Part of a small language model's weights: gated attention.
Each number is 128 + 24 x the weight over its row's rms, rounded and kept within 0 to 255. Layers, rows and columns count from 0. Numbers have three digits each. The size before them is the row's rms in percent of the matrix's.

# down: layer 3 MLP down (transposed), 1024x256, rms 0.0321, rows 815-867, columns 128-255
# up: layer 3 MLP up, 1024x256, rms 0.0398, rows 816-867, columns 128-255
down815 109:095167151093132094118124116105145101150163137095164158114116124087127127116128121060162115174129134135120084150138155172081167079128132117125104132142153150172117079110123127157116124112138131118133128138106112147150142128101130112141154083159106139159121139130128120172147109112148112153117131135062178103130125140148120128135119132157124165138138109145115100123095088089118160153107
up816 105:159133147108087159094102157137146111100142134169148154138115059143114140143084104108097118142098112121129078135164127144158158113082100142087156098110124155126139135157144146085112116131138157117157077145105076131151095122120180157104151123146108199098125138153133099154117136137145133146119133103129162135119142104148143117135136085146145096110138118121158104099104120107104128140146
down816 107:114113165114145172124135113129137141085114088116108114109123146114201140094164115142111108070123129166091162150089155168140114103136135125098111104172138127110113134150132113145121123092133095169131128105099136142085116081144115139162087105093134116169148110117111113135137133127123111109150153129104094140151158133155147087172136146108125108116136157161143140165149112119154101118098
up817 092:123108114095136098104119135139139125161137133134062165108114129133114095132127073129146147106119100131142157120113125127086110139183164138131144128115134128132143136145137166094141131122150088159137141138121140143106100148145139111131125138120155113119134171150106122135144110150169089150104192117090127142122148124147110148077154102106136141132180116161157132153173093116183118144125
down817 090:120107145133104128137119133121100140120153139160132119148132123142116135176139118122171127138122138107141081111156103158172132127131117096136115126139113150125144111124121127120125144135114145102087131152166096091102122107134141129114094080127125125116156180086136137144082143124113133118145095124114083106136088120132130174162102152105176151136147113077101126164083146097118138133125
up818 104:124136112132099116129113105158159174137114158092113105156146128121106101123099110136133130146111169102104150105136153083086100126139144146137083102123124164149113124155120166097109131131133165138126175153150114131129132139134167112138129069149095144158120180128144151141107104115131141115095147097152090107116155126120145086067128130131094158102179148153110099137093084145112117119111
down818 109:128102121136115153148069101157152165142190134091130092163149121140165132137149104113141122116109098125107170120129116140126131125136105119123114074123155153178103155125121163103139129111102114134160139110127130149149154157121134106134167143135157131122128138115134122132106158096115130171113114139129079135090118134120130167142074117100155129119136109141104126099079060122114118057083
up819 099:121169149099112152118131103109141156131065104136134126130119092108110122134172134147143072124142128119153119112138106102150161169162118167131132129137151126127116132155110147107140138119091157146139148095102077122071165135113157150133106158176127155136139159126147098170151120098121149112137144185119129137089105108131145122164137127125106079152130168142104158148121109099156120098185
down819 106:110127180141148145137130111106185127153110144153122141124100122145119147073136111122122115110175137105123120139151097163172134126101131088142125144113129148115154096109130117128081185150185132107145153125105120107126090112103113097124159124135135116128133151122133198126171092133109114158126137106132090143123123098080122117105149140125085135120092111127142130090120146143104165116118
up820 096:097168113080123123145168134156126124146117092151142140125149099121111093140143127141137096086151146103149191126099170112114142105147142163112150146097121094125148141171122135136146118175172130186143135128113103098108160105125153108156105108161089116125140136181160140136134146135112126122105132130092125134134161128166116064135155105199144100128140168172134126111121115174152106135101
down820 097:112161103065146120126116143078142128105097145136143116142153130092132127153171122145111094124133134110142114141124140131109142127143130153139137127105109138104148135122140141120174097105173127151175157131138127072107131107155120143153115121162127132117143147149123125109159120130140137087135128155128167131112179145153117128131125097140142120127147155152105138149109108149123133176125
up821 100:143139094085086115122096098107110100173121101128120122161183160141100117170157092149127140118160148126133148117166154123138107141090129128108115126071167163134119103150121135108113154152113087104176164143126125133134126099104145159099160105123122145201161141146131134110078140141184112177169098154122109102140123120111124096080175143173175137088164119113109148145130132122096150166150
down821 100:145122133129106130129112126118154125126125108147142128138135140141135132091117127157121156165100145119107111117089150088101158118105093127136154137120168110107161136132164078156120109132072153116162108112102122104130144116103140104114162156111140098112136118122121076104105113120096110182107151142127127113107100124057073098163177150144122148085149148133134106169140113157120115120086
up822 097:094111137104103085155136112123121118112117104135119104104139148125129086090165152114109145087092156150108151107104168135125105164133141160146126117107151140100127092110112109126142123120178122122138115071121120139087106171106143114135129098176127129140155163134152095111148105108103143116132182130128131153118125124102149143127098168112137115132093152139111119124093120131098087060121
down822 104:106106109086097160122101135157113147180115102140135100150115136082138111124139147085123130148127092143132102090148122120140106084114131157127131145124138122118137123110146116139129142138090132121134118134146098136156131173142120156173157151096123114114109086129097150112131115145104144107155165126128081100109135169150124148132114091103117162116135157119104106063130128147147144136122
up823 081:132135134150062145108127140129112117148187126128101108124115109164156122135151118129093098139147105140135167124137104112139166137120141145136138119165145139105099088139111177152104122120147121164129097105161106096148131143183083122114105154121073127153127149144109154152100095151177087091084117105085198153153136144104135128138112159156120139162147127135121122124105167102099138084139
down823 075:138089127168149130153162124134155118139169091158115103115132134153102134129101137124117134133065146159107113156169114152112118145160164140131133131159126102103127145142104131087133129099155154101097108173159111166138183089138070117139160151097117122112120117137135116119108146150125116105162133128161124126111111115085129146153124126137129139118092142116117110151110118091133132133170
up824 108:097126178136143139116183179099121159107185141133094133096117100130139105133095143122123135101127155120134144149076136127127119117110130113177129109097119148092119111131129120149122105103133135130090109131104132076137119166093102133100158092127146104114133121152127124158127111117093085119140172132191124112126103139150142097173092131111128131122102158136137106116150129124140149165134
down824 110:125139115116124142137144090116155144093097133099116122181126078110134164144152117157145113185160138123120115095104117113135120154125127160099108153133101144146101147134135126155118094136153141125133119132145091153168088092145112131111119156153135119188105071140125137118108133176117141092115135159114140117128083148083125129082100135118134149154155109068087123108097087129149145125135
up825 103:126103115116135162155070106138118114151109150157115109173127133108089106136136097084100122165116100084152140072166111115111131122162152141110162100102126118149122145129165127143173147097113129127095160105160127116121137125139119117149138116163136105125158134153161110136126137142104101114097147136122135105158132112152146114128132101131158104086124147102137115141145121125163166150136
down825 098:115112120130129172124102097113148133133141117064138134112124115119134154111108138146170132128162118133116128141104094122128107128109131140160136150169103130098152115116124154117076131129156106110156113170132144123099113130148143097128126099113103127089133093136124124130163108138143149123185115105133105084144110144149136110180134117159142132148122113112173145143095161131157092129097
up826 104:119144111086139153116130139120116149098137095154090117127119116141113095127139108103170152085093130109124118125095148106126116108109184164155114114129130154142128092135136146124141127134189152120149118102101122125118172099136124116168153093118136127120126127146138134104135195123126087149123144108169086131143102121131113086104135103156090141148147126175131095162113097125168091132103
down826 110:157130100132110151127191125140110110131149045150171192096185123116163111106132096109117134109139121151152120155102120135137153126106136141119134163106143143149120097103121134122149139122106121153103117138104144176143141154128165115146106126124138119143125125109142112118139091152072112126150136136119115125111117118141142110154106148099094074149140195133141064104118075131132097132121
up827 111:149144134155122116129088136136108149138140165161117084149148103149143156122095168098129125113148107104122130116151154110116120168144099121139196080112154058137188142136141119152124117161112120146121102144096127130128099143148124136104096160140141112088101114103103113140148098125095098112117161132138135125108186165120118131111119092146128155147127149131145141075109147144126177109110
down827 109:138139113145104097126104144126153123147133104105137120139114128151159101152148080182151114103162138134184151092160108114131155121107145161112134116115130105109128113098127112178082120172096127152156109153133125119182112143109127137138107107089104120136129095128136130115125127133095127101140115124109104100103135158154143130115156114112117123122131085143132122126147110185125117101078
up828 119:131109109116135103141110109109132140121132128119124156162152141110098118139113112121164087142114152125148117134133150127126159160122123107105103118182147115134173125143131119111118129169112106136170120165146117128134131136116177119115171112150144135132114145122127155131126156184164107169154085141101150132088129151164152159121143163112160093185105157154114088157132149139138142071123
down828 123:150182122166112104137118085091123097160133150173151143111133128163095096136131115110129162144132148140117130149148125106148096112155127124159107121117139142115148164143103142162155164162114111142139146143192125142130101102111121144115145115113105136153125137107129094132128123107107141143119106111116143094103153128099160151121112136102153152129145155153128150096103151142109098128123
up829 101:124117100101122092116190133128144137161128162119114117161124117093142150100113149161143176133143119133109137118094136099125149169143161152117095188129119160091139098140123147158109124115154138149143091148117143135116159116116141123150135148126094132154149145111142160104133158128124104133106143119116107092137141133131105141111143172101169113190151147136147131154143089121129087138113
down829 105:114155103129149124133179127158120146146138118105146170104139149095136133116145150134124160140110143128109095101103124144091142136110143119123091138171108178126085106115119142198116115141160160130104122100148134116143123142144166093164076121111122141108129105123145118153101143125166131127099142114102142121134126145130089147119174163112195115152155156095147108135125143102110098169133
up830 106:145121182127144127112170132169140178128106093095107177085125107162148135122112120163143161130081157099123133148106140113136099117178104163136142131095141170134135119145129175136130124142158123106150127083114096142127148154120134120130155139087127139119145113104119149064142121059142119168123119196177086104170156117106113086148133160145107093148114147098133146144101145158128084164085
down830 118:154176161146143162130132125136120143127134116137126191106165119138130113078087101083110145188111137129123157146141122141146174134134114140154127155097158162110138076108119162119167149097089144101106138096152113193108128141116138110156109123104106168124110109145138147069125168047145121113095179115143103127121124140136102117096113131128115137156134080108130120134126131147119119138120
up831 092:094134134120125150119125110140126143148126114184126100093173135119135114149114179105122069116102100149097140142134101111146105105157127167115091088146126107126150120097125154145155120134155124129130145082164140112164134122125146144168096140117109080115124123149111120100193116157114165168108125107118151161114107125148114122179113115101095134131130123133138091164121160151132084122122
down831 096:146137102102095089144160169123139140119121135120133122160108143115106142131140145101094125076095120119067122103161156132111165159130149145106136110107159121118137150159186122123137131150169147111162173140097122139106152123094143134143104122125140103077139154136127140095134172101143147137110116108087150118089154133115133131172160117161145118068112166129129111136152121115116098136100
up832 104:175122177127166105120098091109093135167116123126129153074125109178139184129162102151114115110105124104131168084135130101108107099142109131147133137099186072158151136081136124089149104133108112157128132115111109113111150112117138115127162125131106110100122180136105151125147168163120112121127142135094123124116118093156164101091096119112103161132144147159143101130083124167122115141119
down832 105:149090141111138167131111129125128133194189118138119101131068116139173110151114117134090159154118117102149135097136138130111159103101101128125058095124123140114059101090128137129147100111144106182115117126095129157132147140148106114143121113074123135146125118113135144126099106099139108161098091156148108127111117132157127102132100145165133179142142092166073114102150113163101096126138
up833 092:119109187127148089124123108102119130193141148120113144144175102129156161146146131104115146143103119160171136120101142135134122133155132131145129140125143109119108096124113168127145159119121121161109122094164125100101119144146142106074121119134132180118106160077145164094110130092104120103095150175114139151135151131175130138146130112155139128165088126139129139149132127153136130092118
down833 102:116182104127139146135136119127091140160116125170128136108169066123103129133108103095134169171096124129133100149127163157127093123134123122116140135149127180118135116116129141111162118096133119143126152131093146126122114161137105126109153135150139125146111126124121123110110091113120081111085159152119121092136157114148105103128118125124125132154125130143079117138177131111117122136142
up834 070:154156145099143122109134147102107151102129136140143112163149116115138173097129147147123091096120174127171128127113151137125111125119110129146118145117105144097167106140139128153155126116118126120114139111114093129086093111123115105116113097099140118137111139136133114102169153103140126109125122104109173117160086145151114071113132087197121119119114116149168134136129165155091116122133
down834 067:137172106143125133126122100117146106159114153095114136125122157126120146161138101165117143140126151094111153110148142119131130125166153150084165127166144120127147132144153116102118152102182114126097125151152124141139182179135087090103134131119152134146092138129090135144109119123119129120147115147139125140134197108097127159124147137121170112100108103161097181159122116093151124124118
up835 094:111155117092125115117135141133140136150081114112142129114122140146148137086165148131135157085100110131147111119147171138116128064085122149128127112130083143112146104142116134183137126149122120131140121172094155100117131085112148175174135103105160183190130161126166144114112153131165137118130182113117121123155111153138119078097126096109157134157139135137104128172113120152109120116109
down835 106:104120087095102173116163140126166126141157122105131171127137133170128115133131116135165095151133180138151067167186098108154123088105121152143143120146144136132119125141116155137119129162114106100141083105085097118113085131117092104116140093077161144106128171145126127071133151130092150072160162151164162116136132131108141136087124133135124166167142116130121125109155108139136128139129
up836 094:110151118105095125124142109084125103116124124134135064137096114139136122158080106130109092120114136122127110110074117123116111150114163135143107147119152107102119106100131121119171163098169142130079162157056138111142117130171149160154166124163126152135129152121109099146082159144179093123146148149194129085131123153107159093168165136162117105141121166123113129134156119138124170112105
down836 090:155117166134165118138102106117149123168180159136085154135117140120163121072133101147150126123113135096092087106065134118111116136140149130089139128166110134115121128159135108173125119150103132093099122127146134074083095158117131120149130151138121107124131127131123145120068182114135155115151129126106127125129112142145096105128120109136138128142129133136139137166106153119131128109099
up837 098:141095131121095080133122093143111123146095087124136132166155119174150120126139126118152130129097118125114108140165121132136107152131108187120076081118146164125117136116140164125152111126142089119186113146142094101152088122146140093132130114122132155156143162126130131071140143157089181101154093168117183150114148128118098135114136122121139129143139124152140103157113132150147083112117
down837 100:130160151085140083125134128142140129150160157100085093091129118123116138146110129092114125163087115135115119106090138138145149111090090120112145103166161094166099168135153100114159177142116108037111134111103144123113153161151153094115110141102146101170156144129125078120108139107137133173148152144160088093108149130121125103164147142136110123140097133138172105133138111108154147142106
up838 101:155110080096123104114099137122138134151132134103153139116131122075111123128153111129142172120123135135122129096101134099162115146098143170093132104147179139134122141156113130113068145111171150147147170170109106126113129128159161074051098124125128141132109139154141134130158115178117123120087161155145124119129103075139166075138154132135159102120120091144083169159114081137107126111132
down838 105:141108136108151120134103120137159171123172121111118093173116146173141153111089109177125114111137146140142181136136107128162122145127122092139148169114101115127107140108124119162162148103051158133166128128119122125111086094111113126119144122152140097137126126127141095117062106121149131142145132096136116102144099133141153125149118139141122139157141092125114195114132122093131118106074
up839 102:107125118136098147129118121134135108126109163131097131115146130124165132135145143165151127127190123130107166121090160140084168153126083158154151111134141131113113124121133168127146154091145085124126112193100119187141130161148123121167120163146146117129128165128144142151169095095125126115113117109129155127146156139141151136142127104124117127077165100114148183082133166111132133147146
down839 108:112169096130113108112161150125130109103126115166145153100122082172162107141192108117149161104129171142118139078135086135099109182146121145112099155121131108129171111110155162138098098096122145125101139133133151131082116131111122171102120095121109106138126128136115117116138176104128157117078127154146172111135134109125134106172117122119129107192147153143171089168133133165151119157140
up840 102:162110161119129150156176162137166107173127127103138133176129128109137145121132118131110156118162128097131132155119106127148114094089131152143099135084111115156147063121143155143138098092101117098151117132152145092092150124130130143144130152106095183097113104128120044151143152152088105103136156115129129155122094083111154119122153163129159146146134166127142163134141155148126128191118
down840 104:100123119139104093114157109116125112134121156122087130137156151141140147160142118104180117061133104152151100110151143118162129186105128125127131137101140146097113128147116104154128097092159151111119140159128148114126160119153157118104143127076109110134144130126140095166123155144130137143132132155131166171112084119141133139109183140123141103083086114140123150090135123082111137113140
up841 103:136186169145126142126120106115183140133095125133124136130150137150125121110100137087121102172123089111152163114142108081109106151131120149111089119127110141122114135129133126139147133148119111116127133105153106125107121130124161187163140171124135139142136127126144102133095114170116128105102054107170131136121108103171108115162168155187115119178132155072106093140143135114114077110115
down841 104:120143085090121096124116102122098127178160121136161171136114063102154154065097140108124200129138121160087104154103122127107114099128118113130105154163122140143129116107121101101162176132102185174100138149155129166130135089121093128103171148130127104115117096159125109148116105155141137118096143113150124111123117135145140131140123147109110142156143156115161126149130145150139087139145
up842 088:099102104133110125164151114067147089139142147121117106108178128144167130104103142140135112104106170134110143160165099131126134114100147102155148183161129147130126131112160172103134079104145158166138149085113144087131090160147119123142111134130139132103147187084134135135131165114146095120136173066087148143159121156124143148112112098102150128111129101102142144130137111150135151106125
down842 080:119136154120131093101115198138116150151146110115153158129115113115105092114096124127142180136134121090153106135151128124121095136142152158120111096141122139133145138136110151170124164138114135143172128140173148142110074106106148088085122126153133106136131070124116136089126124130113105123158128176176130140108140085140086148153168110102121096121141172099091120112126114086108115159105
up843 088:149161118129143094123127081164096124164154155137152097112143068127145096156114144098135107115109127118090119153130121120113140127132114141097131117169144157156158110150135146162120109144129113132113115109157108120148140147137111155134158143101104167165144126146088112101170159155139119134147122178114127163110186093109168111118147108101144127141152137122103118134125162141136155152119
down843 074:143123126124111140117146107140130119146126130121139170165155128136111133149108107158114111071089131129126160139132131104111100142093139082138130124092148134128162100127127146127138079109120144109149141146079099120100149112141152117135128120116137140094122135127125145137152115083111138130135146063106096132131113161121142106143125146146091185141080104168177119104091095093123126135098
up844 101:153097088132134087127124098137156144142134137137094088125129113103108152137108155144126160126147129096154153117109090133124130088097169111078085136109131117137114123104147157094108117142155201179118130147120110127107137119134116108131135132106142135153136143130125118089155112131146124089121165159122127109131118121179110088136117094170144126143169083159156111155135076155152134187090
down844 103:110089190104158127125128145122122117160153084092146140156159092096132150135106133122097117092113125094108200116150133136138142177114117117134109147102128112091054143110122140135160158125076108149132135135149123130147130158130134135080130124113114082155135124136143081125131129146136150139132131163137127133142114145160186131147131141117110145112102175098088108107109113175133160074083
up845 097:121153118117126173134121123122129091127110158143096093135153052124092117142119140153156101119154107135099159162113113108130140158109132166159108112161106135141154090110114125149162162113167130177102092086104153123112132150142090126135105167096132091119131125129129159129139148147131128113100158165133175180142119083168092176115133098143131138138141119153121151128149114153123170110134
down845 095:104155115094120144125105160138118128157133125157117136128135129158102121080113144111138121116149108101111111110140146140118147098134130141108126128128166126143100110141128140107174149138095120158126115111144144175095116144135167129126117162159138097129113085126116142102128120111161142135106132114078147094124148111103143109130080134133092154117136138145119128141078110108154117154126
up846 091:149164129117118139147117133143123099157115096116120107161109177107122149112135110126115091115133131118143145140109153136123101161140080136175096108139126121090099119117127115175146091122108138143106156127113123129111151105178152196121108142096129151170177143156128101125134063111149171130143178173127080120134136125144108091120099126154165167135120137120155158139080098137103108091119
down846 075:121146098142155119107144132111115102160134150065093110121136082138089162154089090146110191171120150102166116120106113109145130146191113127105159113134137130132128119157121105104165125111169151098098087123114156112126122098127131116102171159127113140098153115134091148133137113176132168152113146165139157086092111154113098135115136144110141094142162111158106122123120135131135149154114
up847 095:140132102115099125115103144153118112107108112117156110147126079131110134136116088107126082116142074120134156134131148097132125084102123173112142129105163121149135135105146095135136121123138166131113166101213088114121119103082116144142086153133128091137118111137135114151102149131109128128150105153090119137144132082173141145162139089112129138178148195104170147141113125175153071103114
down847 100:163120179110169106121140093108100112153115119142159115110155104164133107120104131136123112126127137107113141086073116163079145164100107141118072116111133103143180152132147161090110163137192102156128104147084116114108128132100112138106131149099149165137143092113149130142108129176154147132104152151175106090157089137098128109161134130177147133167138148113142101139154106133154142164193
up848 094:079157111118137122119187112159092160165150149100112165158165131151131153162116127119114130068133124126114094095110099119113079144092141098136171127123080174129172120130150112095093100135168126154089147074069121150126122154159143116113072095114129121116146160114161099152156160099114116188152145123095111166102092113116116094138092150116136106142126082126173119106099106143125112137100
down848 098:095111103118108142130060187129111115153141099177127154120151112140139154131134120132133114135156112097152150145122115099127131163121119138134113180117105148129126151101123102158124138145138081125154104188152108106121092135164142146186108140139140155128112108145113170118108089120134163106130108138152109151084146089157164155124154145068136167148111171142101143180125156125119119140112
up849 099:141130143165192082129109142142133156097123148107125144100151116130119138090110153123168100131133149118115125144139157087135131152118115100148150091133106133108141162139133137092090110142139165131127106139124115117069128179076144142134097158101107108132112092108112124153104111103138151126106174166149128122159129102126095150118135118138123149159136124156161148146081177140139089145131
down849 114:117120108117132137118096161102129106120172099127113135148205144126131136140108133122128094138170133116115133132136130170111159120104151134131079142108119124100128108122145099115138121135124106130092102115151138143152125124094166167141074141124099152166124091121153127146140141137134109090119160157101130085105134151123138082119095133140123140128162145135171109115084113125146161125088
up850 095:119137108122133103124140137127099087126125152158118141122107139137129145120126117126148113115113109134103165137123120107138119089099108112097121169119127134129173143139126168149161134133129083112120134101109099098113123143128117132136150127193148167145151129155152142085106127167096089141106149103077145110173145178145141099117118117129106091142171155120145131086151100150166090128105
down850 114:135124146119134099111142140100116155159121128109143127177151145127077156106133105105149110098101116140136122156138125124161144117149110095124133129136136141124159144138135163131147125138099091130153167124116106142125138100112125182151131167168149152129134114128137142135119112148181125106074148140122122163135140122175138118158132133180113133159158142104117105108125126166152151150127
up851 092:130142171118110152122171120089099122102135155156131117116095121171111144146093114137124151103090113113130100138159144131131146075136113137170150114136155113149146150188139119150102138130188141105127134120128117125135150141152114138158134131124151107144113079133155152111114119078118111086136157123128124152146150117088103128191134126137149101131131100105149163122110127111099145125134
down851 096:150132134167159111137130123132130107161123156149100135089115136136108129118118117111145138117113106104128126134162190135111132140159091135157103109103154112117162168118127150147144139163122110117108124144086121132116097139135107130115097113114140143155125103143129097151109098092112094157159176134123135119139121127130129154068134110118180130151121129128108123149097182139155129121121
up852 099:071177088134059156142105144145134164135145138060124115139131110149115124122118125162115147156118130111099137124089145145087100089113116151126136111120102121145140150145127103155103155162145089145094118134122158129126090146154129152143101106089117106166140164154122104119074141100129163134127101119116121137139149129122097098111133115133168117103119116094137167150112145170118160119107
down852 088:130120131119126135120156135131188111122150111152110163110172134134117122112156109150100158113118096151171148134163131158163110115138102162155137132132156118131107165133126099094054137148114155137137139170133137089116103109144135101076100144112131158139135141125129132118160114146117112101110161150106092103125151132048134133105122150145148129130139147112090126091128132090158143134145
up853 109:142140086106108120122145127158114119152157080169094110130157120146115142146096126149153166099117116144103112104125182153131132137090120158119107153095140136137121158123142172160100167115196119143142121176083118095125109136154136103114133097147137138120141137117135149126182077123126106096141113141154101155160141107127153158157134100134159123107124117139158132144169142152122154118109
down853 110:070120186164136084136105107101136097152107124131121119119096085113135157155146190120128122139162116138158135119115125139125091104156120102126154170131098163113120152109118113145123149113138097135119158168097120118096116122139128111077107100095157119143146108149123110106164126149099144107205128155125097139148130146122170147115181120141149155119162096113132103157150135133086164127106
up854 094:143178095065138135141111130099110120144064123089128097107127159115158146135117161140096130108175099155125169144111144127107114156126123145131152116093111141176130099085130133137111104105099120136123176114138146101119071145141115142162138109129110136162154147129149141079092151132124091139125152167129151163166112159123150144124117117113117143148127146110104148163114108125116105137142
down854 094:121165118136128185137159163141119122158173144078120104170090147150117134178173151126126131096095144097142145161149169106087131148109150110129092119144182095134084150124126120102108127107160099114120108149120119103106158131118151099113143144170135109124132127141135123120126114117137113113105126114096132104147120146152151158106118147116089128125083119142131107131154117129117118080107
up855 099:122148163094161122134137166151119112179157130157175122105192120098178132114120115128115134093125107173152128134144129115144137077121130125153146128114109145158128123119143135129175122124142091123164161136123086093136106101170175126070128156123131148148150139130143098126156104109143123161133118125158144154142154178104104143086091129131121142168145120118111150076111106134172065142155
down855 099:193083114150157149146162122136118118106175147176141115158112129125143138138089121108165124098117120131138135158111085117142107131119134092125166139083161127133151139138121150140104115205127097094138133135102121086118116115144116129148162137147099131120109180135130142134086124128156122104156110094105135099168096146135131083106144138129171129173150150111115102134129151121101126103143
up856 103:127140101114134126106131155141105133146119150109111122106120128124089145138115105161161118104144098134117183118167178087168109101119146137155157135135121132126175121117140099090118113180129108092180111161107132128104127147110150110120105145145130164138106124162144077138097144112136090148124164157103124142110126143123131067099171167150155144199165178136127147143129117160117102108135
down856 103:139117169140140104130137106114130139130092125123109140126103128146122111117140173083142104108083119151104088092134153148081118160119126142118095125082148151139103117126135174149138122121142177164103105124120143110088137142099137143100149122134125130128123155134136067126155150176113130126129142133160142139139129126132093173127119119118129153134126122121161120162105129133123161131117
up857 100:144170138100114098160103143114122146142091168168143081115146129155098127136151153143179126098144104126114170120123114124119125111148123138116134127142126098165102105157129117126099135136126163159145159154106146128156099103180166144120116103113143108132138139171162150151104159122144140132159111168131129164138091115131145146106100114095130140141154083145177151133181150145096087152130
down857 091:172111130139125108164111131113129142140096159091120138106121102103143122151147119149112149128124118152148102094125086059102083101132129122120077137112134152145155145147129121121133095134120136140149117144140120156097139103124153148140146139145092131120120127159137091150159115116157174127104117138126172084110119113138097109124102154171119156151145124167108130104119105119141105115120
up858 102:101108131124156169133079085110121133104130094134117104081184128169132120122142116141151133103112106163159156146159107116136120138150161155096179164108127099137114117130120110131112102151140125139123085106100138149139118136113118092100133114102109127139130177155130120094194161148101098126132148119137136108105166102140150077103127148138137104142124129125081119138095144125109082100123
down858 093:183125131139123167101169144107114110149136120150120125123112113143177156121157112114150155149155105133129110134133137143138140132133159137135136175115119133090126102136136113157143112138121122114157092085140153127168178169121157127133087140111108125106114111111131064128054162127138082153129123148144104090118119102162089142190108123113140112151098148127126141079142143150135118102114
up859 109:143134101139131101135149157137112156163184098087107180153099137134158102126124120089156118131181110153128113138193133137126132108121126133133148162108130177130103112102101100126159083137124100149140113081179104126157124097109150161126113166148144144165155127105151138154128136089156119098128107144149115090127122158172097134129134099115132135123145139151091174154099136102125101127109
down859 103:138119150110130123133093139142129134100135100142114112144137128115125112135116113123102122178095130105100108124147162116115135122134119102118131128169110129112159143137153147125152098146161120153125141158147117166098159168108122139130156142125143099105130099114120107083108100105139136132121121123152186135089148092132092146117090114112140206139138151133124110112123114106125132094155
up860 112:136127126113173137104160107147131165136142134143114117153126173124094153150123141149108149123171118124137111138074161130103092113134106137140097108117106133133141101121130166107127115136123134127142144139107144124112170155144142131141132148105111080100141134108164143103135176102076076138128094137122097108183164167135138063154096153112143097106140119162106114070115109124128147148100
down860 114:094143160122135095112124167114128116131125176184136132091134087124126107142118116087146148148091081128147130116113094128124140160154079114125159146097081112129124120115123131122104108140118145133150143098159123149124133167128112126103094144118158145178126131149132075144140119120133170186142075172111137131117118127155174179119135104107128163132115151125101160136155127122109134117128
up861 100:131108102131164115095135155100158105142125145101122100089147134143120159126153118151134104125117121133112156172112148095126123131178143085082118110146137143120145156106139127073141109134118124133134166115150145131122116107142137110158119106124106129100098123132135180136096120135122100165058145129092136155140119175126130132081159187169157152147174134117107152133110098116151100137108
down861 095:086103137107133121104101140106140094115099117114102126120080132116156110104113169171109087127114135126130071102151112122131151152104143156121147115170170144181129139140110089100111116133134127118160110150102139152156105118127126089142151112166098139096106112101137077092139083165084087109148092125122130128117140101129159132111132132165123125063134135117113095131113141106117121156106
up862 100:084095131138137144124147103097110103091136134089107174109116110135169101124136171147143143133117144148140188132130141119115108154140126125123130100118119095136141131098139118100138147147102136134137100152150136110129120138148117166107110163141143126104132134121138108136113119144131106154097124138124090147133144154151076076122162139122110134169104131177096157138170129159139106131085
down862 089:134136116146122109127117134169105119111115110137089148129091074138117150149095113106183134139131107108111072131132137162132147167117140127157108117127145159121099134127151125104175178163144093131145076099092140130148071134063109105129096112144097097177140175106129104105097157127141108118152128159134112151163156121119111183129151143155127085119172142164144119139108148084157137130132
up863 106:142079093116111127126130105136122127132137101146153141089159121133129120110110124132082143148124121122128149155123135143181111150123148164076126127125162167102060149123100163126133091127097144148142177147165133167180094115161140150064091132139111142131098104134112112112145091093110091105106095138111149137110120118118102082157109129118147088113119161125118115112061158099092135117125
down863 114:146180133123110155120102143114134157114121138185108120094109126097159133135143116132108089097114099127124133108131125158121097148163127096090119176129140110168097131094144181151135164102147082145134124082112136148129141117139081140162149144086167086145129134120141077138110138161123094134084084117096049121174149123095159142166116136143155127170132132098147118162135077157113110124145
up864 103:105164115127095150133126157153136105091099131096107094133117138102118148157068130086137135120149094139159145100094116126119150151154139144138172182103114141109143131157117141173102149123123121148147154107184102130096167126123097125083107157151120149112142140133123128150167108128109106106139146139098107105129095132118141115103163081133097106107138125151130126147167101113155122103112
down864 096:157108165155128117129096144131132152111136137135154113126093143136111148129162126122160095105130124123115139115100095149102120149141166055086105148153127103136094123112141148093038141091128099126107124128098137091134144115131100149114176160129105174160132120139118160172148139147156109110130147116122107117141118134152146116192120109098137156143136140119137127121107103142104116139173
up865 102:101130152083149147123100155140113136133108100115116092100149116153095123120129203135206107135084114120138130125118111084125115130104096139114117117166141143133139115105119111094147102152120095209199084141097133145154117117111150152129171143101149097175137129160147117113120115127151151130131110150126133157127166151135142131162120097128069102147122159119145161134139121200086112086142
down865 102:168100101125113142119130109114114140083146171120103088175112088120128095123179137126121135154138148164127105164133110128138123144174132114102116140152150142119119131143132141126161151106160122109124130126142109145127154146123138097159078146142111138143128139111131084134119161131109116105121168129128106118153134114156098179088114160142138156146151170123191128123123138060148173118145
up866 095:108084145126141121124116133143180129178132105171128124162124115144169143159185143157157127155116144147105102151085100088102080128129126164131139119140065098143152123180126183164150127088146142134121124132105124119114138107123148121120117158123181131120140175112102124112106120157145160124129131093123099161122147120111109131116107097103158148127148099121121133136111083165127113103122
down866 103:126182091107158157122114140116115119084135180102122128133135131128114113127145179116132122139122103097147063147092143132138099153125133131120150159151137124107125158157123148125110124125167113109138157204095117153101151132132126132137152166151138101072137135139121115124135176147140150154104138136117175120156103102138124146102093150143155147118117143148152167132176159067106109149147
up867 107:097154103112160144148160117116136112146111135098082088161141115149123188098119094126118112117147146107092131187107119149113135126167099117089149121149113147184134144142151152166108100158131092116126144113108135086096170120115120149162084148164140152144119120131156152131164125081092134167123161165120109138131124141096160145112088149178106123147104115102086138135125094156166114145119
down867 119:093184090144114163131107133139137102151116110185133105099142112148117107135105133111125138087128155168146149165133141096112163105124127129137152131113124150190103137148111163107083154154169113141143075112121126162160140169134122141140138114082134141167118121120141128104137132145100069158114146134109118151163127155141148178095073095137098124144122118124181127146110105134130107161104